From a checkpoint of a small transformer trained on Wikipedia: vocabulary 3280.
Each number is 500 + 50 x the weight over its row's rms, rounded and kept within 0 to 999. Layers, rows and columns count from 0. Numbers have three digits each. The size before them is the row's rms in percent of the matrix's.

# layer 3 MLP up, 1024x384, rms 0.145, rows 64-73, columns 96-191
087:588607478498508437468522527448491463564463516508505557462512464557578511466467490375490570492454484449436585501482461493518439576587561488445332465486537491486404476532502440528450481533462488495521470477475491528489558507509452537459434440476474489427419457514411464508473548527505533432
104:492518538452622515467605452429572516453464417497431444516391475444492516495476491439446530541545416496531425452445471488474539469433518547586435460608503498526458535403462480467479483522495493546571564568555425526517460506458436521460506548421498555449478461513486500561511507504480475539
104:457513533448603510558564393519537512510542455501452495510559444516566550518468567505516533513527579589498496563589492476510572531468628487488421462539538575419566546457523459593412374566497474535521489425552538531550546534479469465543492555482541520480586499463499402473572589630514416494
093:477544583614504662462469549483548523441504381594458551534500521512409434495537550519467457489548610485429551532528386592477448546404511480447552520482600459593424523471466486488479555455525489502490471526429532475576481608484539485548442533515546461566527473486524500535495430457550466585
106:434514489584506543570455554421501519462458542453517439473456505487532521536599547443558555437517494527576604497509427551447575589492419486529509490495489521388495444556487433436480437499545518508540476552436551468527543529504553458456518481504547444451498466525388612474463546552468674447
100:483529526510447484492454514456493590512556566390477480572516450459534530547617541490467521524508472547514574455468504541474530475443569546543484473414547515553567597400381472539466597460594469527501493542485485549406584471475550523448552485485381476526561496486472434575504321455515581494
089:437458517480534413505510463512571498522494455534482446452505492549508441507545445527508504535469521441436644554568536542499397511453509419544577479535465505507535462486483441497511586438530493535567506580538568508508524475516497422515487492500349523449549467452596598447521524505582487522
100:489343422561510419495540502480439423467506535497418512500461558427509517545484562584433535572558469468466488553518482495464540608537429490496433509506513397508527456528545542496460543467457521479547564479510445457436492511478472489521526409505483448471509501516525575561549414532583452480
099:531583534526488515408483538566412488568496497547572567494576520575519542477522416477469458566415591555456482496507453517475510545427469531498511453509456432472569484573523545470494545579577439503466452481501528480483512496478413497590479528495498558537508464553511452494601503570523512489
106:423504551494424552490503466518597481545547561477546397529565545536503504507473506521532536424602420459475541471515542453535561604517520475493432546473567468531547498475534469489453514520538585544400456559554468535532574548551501525560423457569520513535482565518544503549570456480481460451
# layer 3 MLP down (transposed), 1024x384, rms 0.0853, rows 64-73, columns 96-191
090:576495437482570466405415469570447495570450462485505497512535501451437538545430505568520592499504543562466588440531545533469528481442441500509436430450425522469371442575530430506426417448479529492541513547566527475466590443471445458444576453475595500549531435497457412496408532548465601457
098:498536567428510492486549411504402497553601410523517493532537586468504474474487482454541517481486447502480435386509454448418542444505590475541448514483470455540475513467445527532555506470550380523484515519617507451478555393499497503528523568496499537400454495521509587520554434479589459474
105:433533491440540568583542424561444485480516419470390502464518538478475458542484510535505492577546515646523448569637493490564456507468530572503514449572473571456477521525491433483425519474523536471430474454449509546509511530510505520491549455522492509491463516554552501523568509489536480477
101:520502408478512549487442518461537388446388567441500422434578559468559512594461547490534521568400542493532466616594467491374470458509367490514584514526466362587486435453501387470565463511489500507448494519494517546512507510461511480512491581498552552467527576450524450564493554573580461488
099:528546453487474566496509532491456510533452522434540410454475444493472530458556537442470469498469467493514527527434492499575476501426488474525499471380420633612428396534503513469452441576552487598501508548551419428467482507520499484565511525520511464512524433454525445512485570562564579515
091:526516530498480555422411509507356540541431575522434535533513522546534469610489482446444553572468529530456519498490523587448444494494617585474493606445431479546551533515464437540417496596526480540524473440494499486506483476486454546486465472458472505458536396501505443515501387505513544517
087:499449535508476507513477475518518522722590468505516481499533530551541513456501440472562526474452433497458564512418570515509511537462442493522458523475393514503602548498488587495518502510564455535468542544469539571580531507486418464593409522464421501506539565449518541455549449482461503475
106:454504408533536561514526506558480442444605525519505474551482505442482452554505593561476421516460498517436488525531464516478490504515429336504482485504524403557425510545481514437461521493478482457459534471548467474421582474579531607403509454520473561458378473548564534594492421498560515498
095:502541451496574585536532505460533488456443598562467541585484478429530453528584425516513555490471474526562501507517464495473455555558531511510579533528510563472536517489505558537569588426566454544425495548474559462444438609491487551424486566525500541430444451559459516486589500485453558599
114:500485472572540559598529516458469612495408525409530492509516498478474358448533507539560550440484451417460468476477485536510525551565473476535494505525447391497471494474424487483432504536531501579511485389503471510528488424485469480602488590471584511550490534513560601508431533436483489482
# layer 3 MLP gate, 1024x384, rms 0.142, rows 65-73, columns 96-191
101:573479504566386509559469591584528573554546526537589570501523516511506508512381519579445452482479556519451511441533491456551509555608515508474545527471506464494570506564525566500489455462449593495438541473482562477586534483530601442433559449634457411557528541464468490491468540473495576470
104:534532465582465557503536502453543584468502475539503513481396534482486533494420480537473366460500501558531565534421477449467571508474502429426584448463460384562576521558563468504455549496552507465493468518528465474401419497502495535541497483517482499506485540542496537456480489416488437604
097:453460507580495435483550459465504479503521529432488493436619520529547503516498536449508535532369490453462495515497569436518541483508471492540482454472545495408508452517570585519424482545445401519553555449484472438524551528576544553476596532548426449422377624553504530549415535490495516597
104:526482518505465446480614585535588523522512509473493548632446464474574515549545533478603478555444494395510514494444504474514462470541568436444410483444543481501575522541526564536585503500498468531507631519498524500479458472464487462493479463532451612525524538464542503407455512437397429619
097:481545525519485493581493444528434536521481537433484488592543451498543591544587526591433507582474440556511533469422507568528445481526570449468478504520551531492522529462465507625552558548568585480465551424541481489555633507462572541553481470484487508510593451485468448505542470449493513498
087:459542524556546531453490590415401524487457487505475555531454531484518592469439542470476569511513440532513531481388558438512564469514496546473451523404525516544455520570466501511441488522510522524452464447481489472505578471449554585472524441464609580469463496531522378563529494480402438472
103:544552486435525435531476561502543523552639504513424419505500402527515544551487447468562475471512518493581494440546576437511541465529550562530530495494514553498364484472392486490476527514483467547504472549485558523494503489483383406542496461432538502454573480517426438391514574537497516574
098:521469512412486534488460530487445476581540476493526526521438530553525571480542481430473472578440656556511560521438497525451479551518531580521539476440499514473523532530547463494472510486567497508472511518557528459479476518496477480543464528487523613515490506410539527487543539468498572544
103:456541498538462472531538569475470524473522564624513459407512506506487482434471528526556503614506454548512534576471409489508510564623426407526569508570480386513513534478479432592496495508614511565467508515512550477486528469481545558463432512481522405564605514547497426537459467372578442593